config = dict(
    init_std_qkv=0.0296,
    init_std_up=0.0296,
    lr=0.00104,
    weight_decay=0.31,
)
Each number is 128 + 32 x the weight over its row's rms, rounded and kept within 0 to 255. Layers, rows and columns count from 0. Numbers have three digits each. The size before them is the row's rms in percent of the matrix's.

# down: layer 6 MLP down (transposed), 1792x512, rms 0.0321, rows 1689-1741, columns 0-127
# up: layer 6 MLP up, 1792x512, rms 0.0476, rows 1690-1741, columns 0-127
down1689 056:152167084122159159085173139136178127114156116137126163113138112090159151153113117145122080116135080142092140189129070150142092127151146178129089082101129078156100129127119076176127116102111147112112178161128147100110120171106105130117096106055147103134115107080112155086122178036136178094151181146158099084128133128102152108168082124135114104194192097057135096087103147096160159128094
up1690 103:145130106070160105151124165112116131098080143091068095179102132196133117116153144114123144121133102136145177092135109154098125104149121078071118156089114124114179146162066144090108148048130153141151127135158136086129184092160084123172128132029181148136114100117178062123095169088032115159075110180082122112128118123179095186149111142143129125159156117127088111151133118128103150124115
down1690 128:127087185165133135081136143141118158141043110166055131119097133081136118127138098101150197072151135130105167117129096102103134170118148116142092190129111159115162096146078182170140114075111124110131148060113107129095135140156081096128101158076075160089128117158157101131130132095090101158101057108135116170105154129110150175159141105065132047140148064156083119084127117122131104133177
up1691 121:201126129165130126149150113132115124138132090124152107083110107103218108107133153133140180098122080122132082130051074202135158133131154144102087152126140126082149073168152134135150192125085192129168098129141131155108133113117176137158119111088087090111142131104200104164205183072070114139151148111158110168173074104169117121160159162156144066042158048130069114121157103163081074083109
down1691 131:080185160137118083110141049177097135151120116148171166199126178136118147095132178087103132136109101123122120131133139145044146129080168149170111128122137194202132172076153148121086192101124109087171139123093197140141143125106164119158100144120113141108059167144157126125130136118138132141113163157154054151147115158166101137104126100087146135102036095125117116158110162108141184107157
up1692 093:125160158127103079195150127012072140141100153125118106174047104192164107087110144081140146133168140187181067110100097174081094074090141124091083127137140110123181114160147127110141096127099105161147141162107160107140136094156175138169109157071110106083100137165139107184187151084088097176119101142158098194160156116142128128116129158132124123102176118162113176121181067107096150058091
down1692 117:142092133190110133109183173170119092178083094115116147102121107121118147091132089078095106131126121087064094169099054097115162163170124179147130120127126151127102094123108181208145124191144145112125051151117128096119105151124179098063091141115150202126081136057143114127145204150047120111082122111142063193130136156152123137154132097094128117148107112144161149147034125109105145147131
up1693 100:104090137088112160141129114123085090133135161095078080114145095180188141116085128133126164147095126091097104097131151168135139147049147133193125138116126102074152131144214225133133104131091136168166140149125164110173120126128110108064151094108140108164121148126173050135173167106104145185110185130139165117132114136187098101113203110103146141154084109132163167069195131176062180125117
down1693 072:103076189163039094160119059123082133167150175115080088136130148101075153184143132109136170130107149156156169169101170146092070130133168168117099098161145108103100074127092134145128110140151148064136116111211116135132114101116192125073119063075098120159130134142137162070101141152101108164127124135138135117138103133145125103180119127130139171147162117180150100071154107093131070144154
up1694 099:116115157079156147164137097093099161116093152144075202107111115140152103128149112147110194134149136107143164076113056143156119108168114119073106106122128139116194154221166167155171089126087122120175136128216143113141189143129123183144066162122112082113137110095147118116147152117075121153108109099136126152105108081112097147161189132148135078143128090122113132114198146141143077139162
down1694 063:149142125120162130133121134123161120116095097137133090108159083090070137159158108147155067114139156098143179089147171125156107106102142123149127135189153131174086140140191192109167164115132128097160107091117164151124098160116146120168141165146096121078159138118090135046174133086046104070123086142145151117103155101181101161155154131177132106092130107131070095142081120102141080225149
up1695 095:117142137141125125126174112102098153125106115067128113095127109122168123093136165041090100158127129159168079138132134158118118100142165109168090111124181128056175134124131105132117103140123098128105146170169151087059132082186105094117151116126149108129104113115161065116138168104054096138083165157106142108141097122141133137128149116112111166096132101162161154095120140185122136097123
down1695 089:086100145134058095153106158135067113152173099138118157134148150105089151091171119161126155121121083112136140152146173084113076138143118126073136105140187149121172164146120174090115113162183130106082172106105087047151132149114116121152089171103083178132070099125099169132120100196160118161126194147065091110095136167124166195158125148142076148126126104162112098180125041108178079153172
up1696 101:125183150033106155137149118133137148093106160114083134143114111130170114099190085090126154100079160124116157152135063177161059108140109139135114104121106098143164090190143165117178109192161182108123124123107144145153152125084143184148110113081132108128145056158137102119165114117107170114073111130116124145144193155209094128166187162142127096101191102126100103200175095118134206101149
down1696 110:083159163133119106048179156145124152135099108153067079096102125108212141104154125084138146109133123178129121166172118194187092158077104128140103169141070092120164132062104111138125109111140165116111112092125195146103163139131116166135088158104114078102114090132098112109167109077078103179064151153092109216158155120101139161200202124050129130101159097158175107116150111125140156081152
up1697 096:089160100108134095183139133102142157115111129055159172114075150162150121056120111025091120145127128136150133101076148132133106042108189126049148092116129112092131123140147143071168120075122105159099132160089092118148123083169090129142161152093152162138156129181201135089181106111068099112101110151145138135123152130136107103140118165122119121093112123137064113147095121168174145080120
down1697 101:086105165081126076146139187139142146128132115173068149122114080098130192111153134126104141140129145085151205128146113119094092153130139129119143110129149103104119117123152133122127184114122118089140107062180114085154145059115057081131073134151158142088150121128123068115172144113131101099195131133091081123169116177142145161147108151128063130109161114118055131128118039095084121149110
up1698 112:133154198123063089124136100133172078079146150118106121185103132151143120128178135061142186117152160127124120163148091184126199085096149097125119139082135099155168116148153117126121128150158102167157188130180093103134112134133115079154070173112151082113116184149168151123169169111107105153121126153128099161144122114188118136116135221107141153075163114090141148175155130111061115109118
down1698 081:112132119093095120118104136155154090094158054145118105112135165112039146131153101118100071130144161147061186076158160142124138121087091169161140087153188160115104129126152125074149152105123153148169141105089094123073158117149129157097129099112147075003088066096143113119118142192079121098158099153214078142069096114179131141128134154169133121146114102169115079135126154119118050122130
up1699 106:107114151087094099134110152131152100199102128115144074161128133144118147083138123110102087120156172180115090082138156122072126105077163115150069123159231145113174094104144119128119178069095095124177204153129163094128113114126145106084107149141152076104084148092120163167126179102130126194114156122110132181141095168115141078125094072141113140157198117108131102102125123084077102150155
down1699 087:164128124139108099141168174164088088188107141152184139104100129100184096116112150145139096131162146209110115156131036133053146216137134167164048137103135143137174108149083105179107140143087125100136091091109130107085127090096051160086080121135129121099100138068131172103098197135164074204152179141084072107094077157134112131081155114100112114124119131075094123120107163163112084202176
up1700 104:091154143099137150147107163131083139197082142112112108126104107084117140161172112083113111066129095110152130064114096138076123096103172123125097112082165132087185155176122133144086159089131182135134099148055187104116148081171068127139161145124097121115116103146136120172179150053094105161094095188131103161160063137211098152212179148113143110121158107123111130141170134120084160119134
down1700 140:108098210112138129086148115176159203134109116164110131141097147091098140122155145096167166076158149101151150162131109073069095133180145038122095145096109103109126095100095132096149133098165087107163166105122100148107138135124143115206086144187123087071103106151097095130072076106101100105102097116104156131113138118116155153190179155135134143157126083112059114112098099099153102116195
up1701 102:131177074113118128131124193130134170125153126134122106093140129137111109126071160070167105115136157109148045127153103138104136083134107138077091051134154164126136103154112096101140144143115139134159180133098123100143148045120130130152150117141170176117149071174134113168099114152124140123089080077161107168115100127081111118125110109175138067095120143144104099119103160149139129130095
down1701 086:048125111143147118131100105218208101170088140136171162099113107091085135118091149139096121079167133145086164139148119113128133170103167098044077131146097182179174118100144119149169173121090132138142144106218067132105178124109114156175153149153133135132100134154099124120132072164125116152141147121134139055153118152179088186157092136129111099154110149157165085116144119084117101106155
up1702 091:176120143105064131129150156094146121131100143101082087136112121163162132092134085097090173103096076131144164160160016136074128111098146181136130156088131114108128134124072139162192135126170152144187151156174132112135137105177120039124144112109147142143096081110125098130152166118107090124158131101175116185152137129167123106164158120105104131150130065155135150118131101136114177142171
down1702 077:133174157136092144133157166124134153098073115082158134081070070145101142099097102119141147080129051067101094130089069125162135137146135162133136158139141121149180133110155209117080149128153188124117130119093127078083130107092149122148157136118166145147115046151148130141137120087120129140167138162117108156127103111056159111111163106116057126079128158109134166155105108140137135100166
up1703 107:129131140097136111161134138087081177131118149118101079167102119154133109120128130077133168099119113146147106106096096153117137069148170126097105093121176077079143124163114116080146128089134100164115140198097130096126160073137135108167137140084154088121132086175153127127166147076121142175113116118129070145166129138176117133127162161152146085104159131139099136098149121135126114077126
down1703 067:081097154116120137125125155134163142124178108178110114093140145166080105193140139097115135091135096099167130173087134106099148117182153073107139133169107119113130163131110146196133128112079124158101112134069115116168150126146120129162094131109190129150154065167153122201121109132135135166099110130096129145127118111102132138138126157086150158113134149171146126103141129117133107068108
up1704 087:115095175189105138147126110126107112147137138137124147100128148170118128125130120050090186145118088077114125052129093114129131085202135084082156140141112142130140166149144126159195041186141158192138182149158156124171144091128150097146088076151140112088141076131125094073155157098088119102185113097092109181146081134139089107154113141147122000074111127123113166116180127140134193112127
down1704 056:138077056119144155137130154107134102156148154084066105124175121152124113161119105111160127163135116149093071160120133157111131129147135147113205100139156148128089106071081148162136155132096111085100145148107123190128122087132133165142099111112160082156162090141166129187096129139182118154142053114083079140149086166142109137113178134186122192158141183129176117118140125133118090142054
up1705 091:173156173086090160124201183122045098161110131133104154110143093147180148185104110124093098128104172159179067193112129089105122107174086195108146023140146079089151140172152107163139075090129102123111113176105128147094107110162095139138185110049157165095153109112136090147113136091092102128118125146176090121172150180231124137135124107170088122139129072079136173173100125166129101078129
down1705 078:158098132071160080199166132163134160154122098121100106083127126177078151140108082150111129118177166132063146126086143108113067098124089074157125141110166103173170087142094131109122144152133173121086131123135187122061115089081115144177112116115160116095148091133080098123138082141136088134131146090127125152047105108123125142072089174147131160151092108168145114153162088091164102107105
up1706 102:146180200081149088123105122132141159116128142102088142179086131139151093120146105097117135099144114154147098095147060177171048026098154174158089125131170142140160116186077134086090121102072148172122126146162166103137176131152132135201122156087116078138103084153164131155173147071104090155109130122166126116132091097153112109119159131182126085077201119082097162108111128119106090131133
down1706 114:082153185111107113054135136132081133129150087170088085196083190126172123135121137082150150099158164099141110107147122188150086072136098119133044159112090130137116143145098182089148108126146179174125137089146133121103104081185094151112179085103137143107138057128072134152105056097016083191045158131138093162106133137153125201117134102069146056141142090132130119133117129094186123063135
up1707 095:106155159169108125153117171119166158112135137128053062132136106125117104146163117172135095108138174137112109111189029161111137123121168066116111153109145061123116133148127185150155105156104158153101131117148119132171140150104150127133159205120134132144104081116132142103186162101095078171098135114115129154088042086109097153128131132114137115094105091062132118102179086121147086123134
down1707 067:179129108070166160171121112117103143087107123111197145097093123176118119080145104132174133173095092117095141095103096106123118118063115197135146174118138086119173127148143147106109110122113121138131149095096125166093073164186142147135161098099095101115067144162146181200132139172111136061155079105102110153180136129156143131153172162144121134134122139124121177112063144150125145130135
up1708 092:126155149122147097206126088093096137122102114036130109182112145150139096138144119119130149092148164131138092109119145150094126104123164102146131123093118118084192103126082155115136167140126128112148130204130150124114114084178135148164116160123169059131113098162174163208150140049080152161103142157137109169151098114167121160128159145153141105093155127155093165109174119102141139051206
down1708 081:117150149115150162156158116097123160159179151123140100156196145204072167107156109125115156148127128109146084097146183096061127109150178111076199173110129142141099132138095083114166140091090126106137170105140153092144071160092178070156110124170134130220121045117117110133082108131134123164126100130112193147165127190132167149199147110094087081127121132167114074052142118139193148166119
up1709 106:131117133110112097125148066093162134100125109112176085197150088122151115100114128105139122158186150107133123148109137187111120084144085096086093117110179129131140078158130136154090166121086137123173097120170173157116184159145176088093026157161112115082077155215130098146172137130126125166140140138176149103112121133113151102111190164114131135174193129120121131101064111150156157100118
down1709 072:092114166145141171130140107094130101113183120141172181137116158166119138112139157149104106137151114131119178141068108075168130180090136085143127108105135102085118061106029090135104115098157124168094179091160094114130122168109102095196180107142117131164091141137059166105096137112134129087131118134057137107122084139162120145123101190126118116073112156123115125046103163169156086102109
up1710 095:073140160156086127189109110098130124110051146039135084173090171191164106126092179107133144110197176141154110120151147158153104143093136127130103112071137108053203092149104146111089134108106068171152152179142217101143168149154111070197156144113162124097145131128137119109113138089087131169118140155155142118131086100150139138100118146095116088088154143139108121080150042115149168102151
down1710 116:128153164109180142119064117129103131089119055159121102099101139105074140152085079126120118104140063108162206109148077117112084104127087150094136170159137107176112087126090190088132145093132115117135109081146136184119167170159189116167093153156148150128132149092126195159155178108156125117194125133127130049171115109187113114180142097109190047118138174148159159101099130074115112121122
up1711 111:193081097123173156157079112164161165132148104115077078156108044106120121126163088114112112144143121151129119166122151162135117115169140104114170112144114112124145132153168134167136168099087135188112155149064112136171122107117109134163101130078122112121140095145145121107158150121108122098149114163130133194168111117158114101220119164127144091070102119125084156035139151091134132112135
down1711 110:166155158089126145133125154151142163171158098121144155102127104107102148138146119117143131116059120140086131138126135134129098127060145172144162153179152059136125125092174116166115162066123175168113164087079082134166115091113060107049086113109095080165095100152183186123161151052065074103188161108183160102125100125138097098147119112173134093163109076117079140097147100131135105106077
up1712 088:106111190143115117133120176076099118107155126113109107119145169198118126122116096099078131104125099103110043115125140089116093127050089199147155140138147125095131118083053123102120109175100134146098209157122133109078108116138133127165201116137142121196130115085177092190141099143115160102106038106086065107122154137143090181173106092143145109117121113139152199154121153072109116145114
down1712 095:152106162154150121072118119133112092161138147121129096090088115097078150108113134174129083128090114131163152116108147145117117141130131171133093126105108163123122116122099135123133122115099095156161136128146105140103148123146107131102123119117128104063145117207079167100104116141107202146251193152067181134152075146107150084061116156149123113110118138112112079039077130108180120094103
up1713 102:071133118139142094174164126124132093161169134114132151170124102196099127133133117090107168138120158119113129133036121115159154139136134139086142102164101175117135178114156134123175057086081074144120153154140123119143163113141100052132127096149134156181164091103166067120112125093151178135159203147063123177158125075114129145116143153149163088145141133140116151108128102155179128208138
down1713 081:134104126066158115117126136053130184108125178169124149147139170117072150153093147146136082096100053123088195086092131143113076119164083112183096123112036163162093131103150135114158087143110137133148160123129083064069112173123211132157126146092147082185120134128102162128140187085149153136109132142171134115146139112101179090169057148167132129167120100166143122078128115126125109122125
up1714 116:175167171136100152143173103123125167122107115111174109141108120131146126129145102095093194142110133134158145108122158127116063096171187193060112086143158089090113139139150110124177133092167107074102133158148161138148137128148146121108114152152141131144121144107131118128129116064155140170157204078130107128185119129122144127178105126131122149098158151124118166089166123095164148131106
down1714 110:143158136112179143169122117106112086120184117096113144091110138115122134151158145075152176100082191117155134134134107126154055132160096144136120125193052162159124145139124107123137113068165149087119157094115110154189120161139114085103062104142102167244127136107121103153132172052129122120118194120161180119164073124158111142184045103134135077095110141088143103078214096045156129116136
up1715 106:122101183074084119135114159139111180134104113119136060114117124107148066137106128075149218099165124098115087115132111187098130090096106128110091119074159098079213100153157162067145177135068110153145177150086128098132093130114130139133155127150129089128104133105197090217167191133067103191056086095117113092121189120157060114122158108132145163139153148113151149084155133055102168137110
down1715 127:129162186138108106079123163112118164146093143182119132147135163136123136134119113127093092092150102122117173071142140146137168175124080126130083129130122108114119125128141155133116156205148101135226196094130159110131112144105117136115179144197134122149101131104085108159156163144062125161135130237110122164140138171132135140170128132152124173148057115154129119082092056096129073101179
up1716 102:070187156094161161136119093153123137140138182134085121141158198111126143154155131121149125124163041162118137090111093191073087085186149100172109134122136068152127132109130123187119159179138164140113132120108117104199097137145108118115140205157160102089082139184159135166185159093091080171065136152055055152123188097144088125164163151144142096106120076139153100140220090127023097127173
down1716 083:089157154144079125121133086195071146120109132118099141135130159149112100119083133145112070143103088144142142144115040130106088156147142137140095070137136102137118124088122123098172133144104114159149113123082169129132109130079167089170117065171104103061098148085144170108178130148067070149155142208113064125100080146155136130125160157169139112087112144113090124114145151120119111126152
up1717 099:109154159093111056200120102103128154121098092130133113167114115104120094111130140066106140125132136128119116109118101142116138048103173130130117130080176069060177128167102119083118108114139087137130124143103137121102188097155068099160094132048132128074132135149167116137191131056056123110078154145132059184158144130142120171145132151146147106121153155138084099110165091135140134080093
down1717 075:113174084192191076130066132140154136076194165135148105105104135116127093098147029178127118080073088145197156144100084157105122118192147082137127158107137076099081160144111124152155202161132143172120064134083106126151104097146122125112148113184084174185179073150144108113135157098129111113099102172088172178132081099142137124114188145122196083062067157177113138121090095132116137146099
up1718 111:152138141192154090159129147069107178152168099158125143155118160090161082103081158132133085060090185146145138151171119079098077100143144183072110117140138144171132155146143102147166097160105122163088162138123165133144114065142120117120138120093108049057083152177148139157155192115087111087141122143158065118132142096069172121128139075065143042155152052160110137203078049088135130111158
down1718 082:097077143113146125164147130116111090136138136132084124134169118201081110112070124144087129177140170110178132182138061150133105101114173139110124130086119124160099163059119084102084149091133099112138129105186119122117118070105153137103094132080125108136111115124092103203105139035136174098163073147152096091164114100136170093118131150202116103147137133096131112136128049132146166103129
up1719 117:131185112132135113166166142136198141159123161111170141132128148147156161163130140134104123070178183172153094128118107113150133140098139108050076129121110030125168131151106144099053146142086165097103130139178105120096128144146109105144126134086111056082108109114138084146142135120147136143123147101090135101125071105094176145124127138137112120102187147090109127112124056175148143115170
down1719 097:148101150084122123075094088097083192112134096154220139174183080133119171143140128182117076161083082102178111116152085116121077178092103107144136130132112109069130125090085144134164122142122181173104121112132158205140035143149196122199132148130125126124127098157130056155150144135088180101058149166110099134203089074108115150104168064115135087102117193158102128151191126080128162114121
up1720 095:102155147093102091177129143119133184170120146088116123185121086166131129104105141095134167110138117119115113092113085114111118093130146102151108125090153096068130116174103171108144145074145095161126120158075148145121116081208138115133129113128169127097118142181168139154137155062047126132116105182143098155153128137195140163122118155106144086121177144154129113079159089117162132098096
down1720 083:094057122109147052169130107163148067125155112111097126137123199172110107156087076111126143143128111145109183126103149106135132137081151153135137108182073156086105078136142183068166093084124137080123157133056151133168119115185113082084169132120113073174153118192194100140156195130127174093118112135125112186124124086112086116155118168107158099131125116115174147121128129164119179145124
up1721 101:093168139132140087140141143129113203173091108100107128183082117168162112129105154119154150107171170181105100201164083147124138044126154146070148143089114119115182123174088137093131140120145112147098155137115132067122112080153144129212089130082165123093131092182135122084137096095111154134176153155102057155212090127128161171149118149087122077139126128122064193090123103078116111117116
down1721 130:139100153133075118118115091166088105180107177126090106104152141042144101083119094139166138143157149091124101072196089085093207152126142144086145115145143103108111148113110132132165111103082164156118117071204140161113126137141108126111146151131149075161159143117114132184090135086123133115144061094142074146140069089178145173101106136116149137150166139134110141076216101118143161138144
up1722 096:100154143170129133145150146102127132122121101097090127124107091121130142153181106143110157146144146114091124132126081171065111089081095152163114095145110149123144096140087095115091121098100145182112132207115169135102164106180135103128093124094167147096075107119140111077171138092126084161140122190100106143163092134157097155180178156129100120128101142133059108098075115167091179110151
down1722 099:073111118171079103130139127129066124142160071147149163078194092106147140090177219133157124105156089090138163137103106103105133195121119155133137139116156147108158105151201200174102153114157139152105131109091109097141065145135131140105114150138135102099097088130154096132135168119116122158112112128154162113074120188112166113116142153122086141114109106096124140136138068062122105101142
up1723 090:131152129139089129110130148099192152198117131107181140144124117101098131153170146156139102098171088142110104088116078149083145118147153108134136139075155161086133086158125163122138140126055156095112142129106151113135131124169136080185064182130090157174147079161105161074127218124112140112173107092177158135089091121135147154120144115175134074164139095094139142036134062143091074187148
down1723 060:092161118096144167118122129168212150107117216097076126120130147144063129150125120137098125129138107115133145145156107099145126167079166115148121113137137066119088171100093116072136111149139096157177219132153091066139117115089130152141134102085092074117095170146136132074090127155129152077137105111092083086146100137197117148126177164164136164125112199163092136172164109120137128137118
up1724 098:122084138117132126139095141116134115159133150116122104134116145159172103157118089125128161093137124135103195088089112138104156084084161150176085155112134122086171101158115117083196138171052122134136130128129156110115120114156067103033128145091127128115110171099197104130182179093108091118086069172063182160083139138154138065105168147124112117087173108129118070075169111130130086169128
down1724 054:202108141116112148145164147121058116111137111149129099104120146196186133106136121110160094131122131130138139096090122130033088144104215101174130142115207147062080122148065115093128082104076146123174178116098163137128110152147103172074096072130095090178087080184144139139116121144171106164202206151098117158144107086150114122124176112121137111142197178131078120118128165126095119112108
up1725 107:085099110131174113139149120112108104176152158117151157147096099166147125087117149102062118074127166145124128085092080123109106156097171150080150151112132181100140091110127120170049096101147148129089145178141136116099117110171126155207150124173121102102112072139198146154122111056119134193142168110111112153139154136110098199134120135053135117124120121152129152197126115151168144131123
down1725 089:080158160119165175095128160141173126089221091128157144100110129131142110136149138162125145094111116097118110116130146145162121102102129113174145123190159111110118121112128073157063121133098156089141148132113106138042147156130147131127087159183146072121142087109149136147140089041134106162178097107203152121070090106156076106132131155133143074144185080140185118153038170140139154164107
up1726 098:090139197091137112144184135116112095094142160075131085142124104192179150050163148104119168144188140138125060130091140103099137115117111082132098171092123124110140111134068157138142157107108143144137108136099149159144160132131118109093117128115103168128135132096137143146095112111108122164138059181155166102110151146182156166074167113113110169175168123145169152120128117172098177121124
down1726 093:161110116102116139170137075099093182097155098119096110150178129131039131161133170125093150120124139133181101102124154098080139111144122203154173130094087104134088137073163099135188129076101117138089111121156060131110130118171089075110099091116096072083119183147104142144139166145144121122112102102131110093155115146151132128188106175105109132125136149123129129149124156069158120127107
up1727 104:149155167142102140127069111113138173144110023143072123107135141141119118106129162128145074117100078092197137132105160119123131137108136146113138061146111134138159110117153170099125103129132131198204156125100128089086110125186086119139164132152159070126082127118098131111161124124073125083054105118127104166104103135144055146177143096112120125090119131115104197156116144093183126108148
down1727 084:133137096066121143175149096090133146126098147102134133054173127184100118105145089128149163158169113165119089148112117161124179100194153173137099146075180109113112184124110164103036111141120105130116135118128106133153116147128155166174075114124086120160190118044138146170137152037144188135185115143173119117144128114151128016128190114128131091151147165136179133098098077157112138116100
up1728 099:141087166101102117130114118116107109141122146122091086172090129164134116118141119079103178139114111173173134089077151155144082087113159121147151127079138098087198099143127124114090155090119153132098085131171213108127169147133144141153057137138131095163120161163120142146100108119124081120066106113133118141060169145171119137194141140069131146098147117130106137114180093116152110122110
down1728 098:120115150150054106137123094124074100173084113143131105164106131147103111140070124094147085129078184119122152113141154123146094094173167095155091122091113068081183135208154106107179157081160144140142133073093146108171149110186104067134108123157116071098157160138116143112130144084077113151105154139151132147124151108119109136089142116061170123131105176113059168169179097168109147133149
up1729 098:130142148076161099150105119098107160145110128095147096167082098149170091141140141122117141128135146145157166067103114171132153081158188126133132114116167124126193168180060133178142149092121111166118097125172144085169110094172119140153115128103121180114150128185151150083165198076095076130092094156116117165145148125157145123115138178091122129148124105118134206127143105095143136061107
down1729 125:141125160098115142113158164120107186225130133152086138136146086101135174143238109132110224111172120125149131130156149110157088101201165126147121135122129100141173109107086131159097112130133106071108079065226122061168089130164107137178113188123128121133091144097120120125149153092114104167088119108144068173145130171118188163166105075165075119151162138132156130080090158102092134160136
up1730 100:119124172081134116157138139119108162138070109100091149175078126164129113109138129098150165097127169136135118124106099160124110088135189119130143121083131082024151128203133150114130135117167096157082150185093179114104136102171078095122119119124152126095113130171143149129141156073084119123091168130131084139162175104183128189144117142158129099114145116169131122104133093109139143090107
down1730 062:147137145131125131142099100120074111143161122116109134144132090135057154124097153188185146141157068101130141099116141168106119154161185128151130091094183121113163116127162124103073143110074088131150155131057144166152114138177111093180171160127192159150153089129125117096099119091105066145123091148111040150048160110151100168138184197161235138165114139108080113066122148129135110162084
up1731 106:176199134105083121121180132137150228112124175105207095128119121139154119175105136146136120104166146119137097117084125170227109095122129147138079130155170104138167120141122164088126144103134144129200179132104142110157104162099136140106144109108125099140157179136140107102176106099158098127034086094173097113123108130112170143141113145138131153129166148135123129137200128169159145129144
down1731 073:143182143128099150162088170086131074144090036146187155122111074151119140187105131090086127072142051126129079126154094141047106133121123112144117089134108087174125158099094164113151178130140155087165071094113084086142162084141111144155143111165135175136132082134089119154105099184116151156165052125131152138145176132094124190128161130092135099093076116130126210107130198125100081103125
up1732 110:078127103109072099137122142076090169128095143116087116141121103124182097164093176100120156115180080131143093121122107244117158083082159119189094092139152144095136173195096159163078150128116151178109123130154165122102178077142123166158106143055126084133137097179146076110155156073084106117088109134150105171144072144142116124199159148142122092088155096098116134157145137145123132125130
down1732 125:099110106173061121108154146099043139122121142139142128094033121173164149101190116081127139153092132114174144092101087163157115138138142128142139115115128136088123161154084125124112150121147133171075172094173173098087102100151078139137094165113108128108133120139118151090153168050089078153116106151138093161139135117103121188113132077072125063122175102158108127116097128100131153119133
up1733 099:152088193087134098164151127101081145104068119088074102139105102159120122138152087075106180091140113158089103099120074179160100087115166084087106108115169108126185095152129114130148114128144140171157106189156117162129211131124130093125078194067144150130130123160115107199134179062127124149065075165119138142160132152178119117138150094152142120116186105109110127077165140093103151073128
down1733 100:126201138121152144131117124171057181082142103150114115146095167133123143070185106103109186119073150143155158117045106206075114132145145094135122101117147116137071096158156086154104134114132109133117146105089124099109139149135123081179142123073144148130088095099115133096140130088090137073132192146090153121171173109097167124125181162156151195122095109091160125090119111158119181144104
up1734 111:065131113113076080117116086153106121162125120120109136184107140096206144116136170099143123114114191166124127111154065105115163063095154143162083096121132145131174114158068156158159143162171118165155153142194142084090133099135051138147141139190127114122088201109170126106214153126102142148048081137126132149114094146185134154153115160141152079104126085113100065149189125163078138109195
down1734 091:059176122184100082108156117186078086140086120136112191135072108159110138089064156131131182106071135090088130139076107149091141112170111135089115124118147158147080130105166161146102183134126143117109132136159169061090171117140115130159094112203147211139110135103100172151105197108104086145141132144155149109199116076140088176136154075068125159167176140079169091188089127132126113135111
up1735 105:068159131027141085170130126131101113142130103096191127177104080157164136098161113119127123099164127143099137127151123133130176150111106156173021114132172149081153101135095145131178218098095156138103122147190167116139188111126085159100078114068137177131066189086146136080125150108084108077138121147156111112146149154128168135090143095149106119168138084146130115152084114098093134087116
down1735 102:129152142133126081094107207143130164142125139157091058136138144068120111173157125162176158150129127120181070120109043198194102125087174103093176163115057107139127092180138170106088136094112082123091150132153099103090075203098146188206120110092113127140136132112153137160133128079110149123072067125159084071153135121109129184160098052098137087133116106138209135068137187073066084167123
up1736 095:124116157103125119167119137081153174188135099090128088118040130186165057126136134071133145101160136150132091144107115148126126110139154138099108146098161062089142097187145136075068132125136107137108084145075177124137174076145150113187073163106163099097130131141187130169130146113098144155096066166150082117174123093129106101135111138193180129096197160135093118117163108127145124126111
down1736 107:164151124153091076128101100106091131156151111100045099081085192079137130124153093126135140135121149089132131055152091196166124121137117121140119143126132106138130115145101142099099112119183112180138140161126193127134153185101145071122089175157064169138078126148139161099083160101082112089152119104132092101115097122072186144133104143078115154076117120120168132160193116143117096144158
up1737 090:135175162154097131138114117065121163121145031139078091171101163168144115112154116105100134146136061146193142128155104169141076114139144143192156099157206126141133080109170116083132104087099140142130184119080126094188077142116122146102125132129175104120066156114146102135159114117112113072154097087127113154126105150115174100152138118097137049060145126106060104138119123100156142152128
down1737 089:157107138064159097127155152146134099139066239100161156106180120143073111117132140184157144152117160120130094140145196133115146137136059104099111119106139125146144151131080130106077126155156147114101148101137154154129128144124110145178131120123141128103130151124213144140128133143145152129090044122182083117086130135150101088146111167177122154077094181089155149140144122122128083137147
up1738 105:120155156058112105146114111136078111180121149106089129176058111168117127160156127114118101135133078135179100111128051162131166150132166092167086130168090117071156103131116124174119160083103102082132135146102128101133117116109132115063087156114130144145140127173192155101145119088150132139152144074112115130192097139157131146083147120161102115087216108086118094127210118145120108107123
down1738 101:104153113162154113113123104091118111140139115153073218054166182105098110162118086135132130125091099128070114182064136068151133204093150096121141167100094124083076112162128130132196146117159107124171122142183116091164129157151118164154211126132193098184137111102126151104167071101058108128107085150125143161126130130133147153148120136118121124073103082065191112090091104116168155159077
up1739 099:153138172099125115193106140093104180131124114066131106144115135159150102123142144092122186134142163129154089127091063165123104106104180127152150107111180097049178109134119159133161123122135091156123150211097150105105135107172136132152105139102134126129117116178169130123132144069081131130079117157131081151159132124185129150151124116117129124129186122108107145116174103128097162111117
down1739 054:131108065115192164122118146162122096155179130133077107124136139169147194150114152156140113175107140143135122148139087149063128117153113109173112122096194103085132178075047124140115114120082090140121151133087146137098152117197072176156088125127085115141129114156122103116105083147149176099027100088064100121196112139083154129127143144147170218176185074157151136136153092117147093166116
up1740 104:129136176118160116132124124102101161080159114081120073175063160186103128095093104071139145135118160171120122085086075197130118056135141154089135109080151106109189094149135112130133166111100089167097105141133158134124176108172113076156106136113123137072134123165115115165157147064028110146087144150110087149193138137170131136169191157124126058131204096168084149109160121091156136083136
down1740 083:095181153106118144091096124147167133142126124145104143142086146168141156150085132061113175019172088153143149067098143137133077107088159146154147095154179125112101124116186118105085109112138122113121159077050163109148139156149118091110104156112153116180127169118145134159128114139113180160106170101188113157142145139156245134104103139148164092132164150140094112093090150095146194109118
up1741 088:119173162114118112202138107070073157093084186085097120184117166143164051073146130104150199100155164163125055124113127137107106085120158118138136176085170098106194156130114122089124148159139116148150150173119129103180173111168141157176074160138183136066147145191154157169095091069097170181059105126157080115144182082187104141108116112075138103112131106109158094129112143078136122073130
down1741 095:081158174148143181099152101100125150110119137181136143122144111059091165106081126174155129113088087050161180130162164176129162132130129135113108153159093131115099059128142146100155174123117105121123129108105180186126050152145155138150177143107102167139109089098116125140135159141092129097123099148183135166141124186187129140131088055048145136149092141114124119098099099150163151135108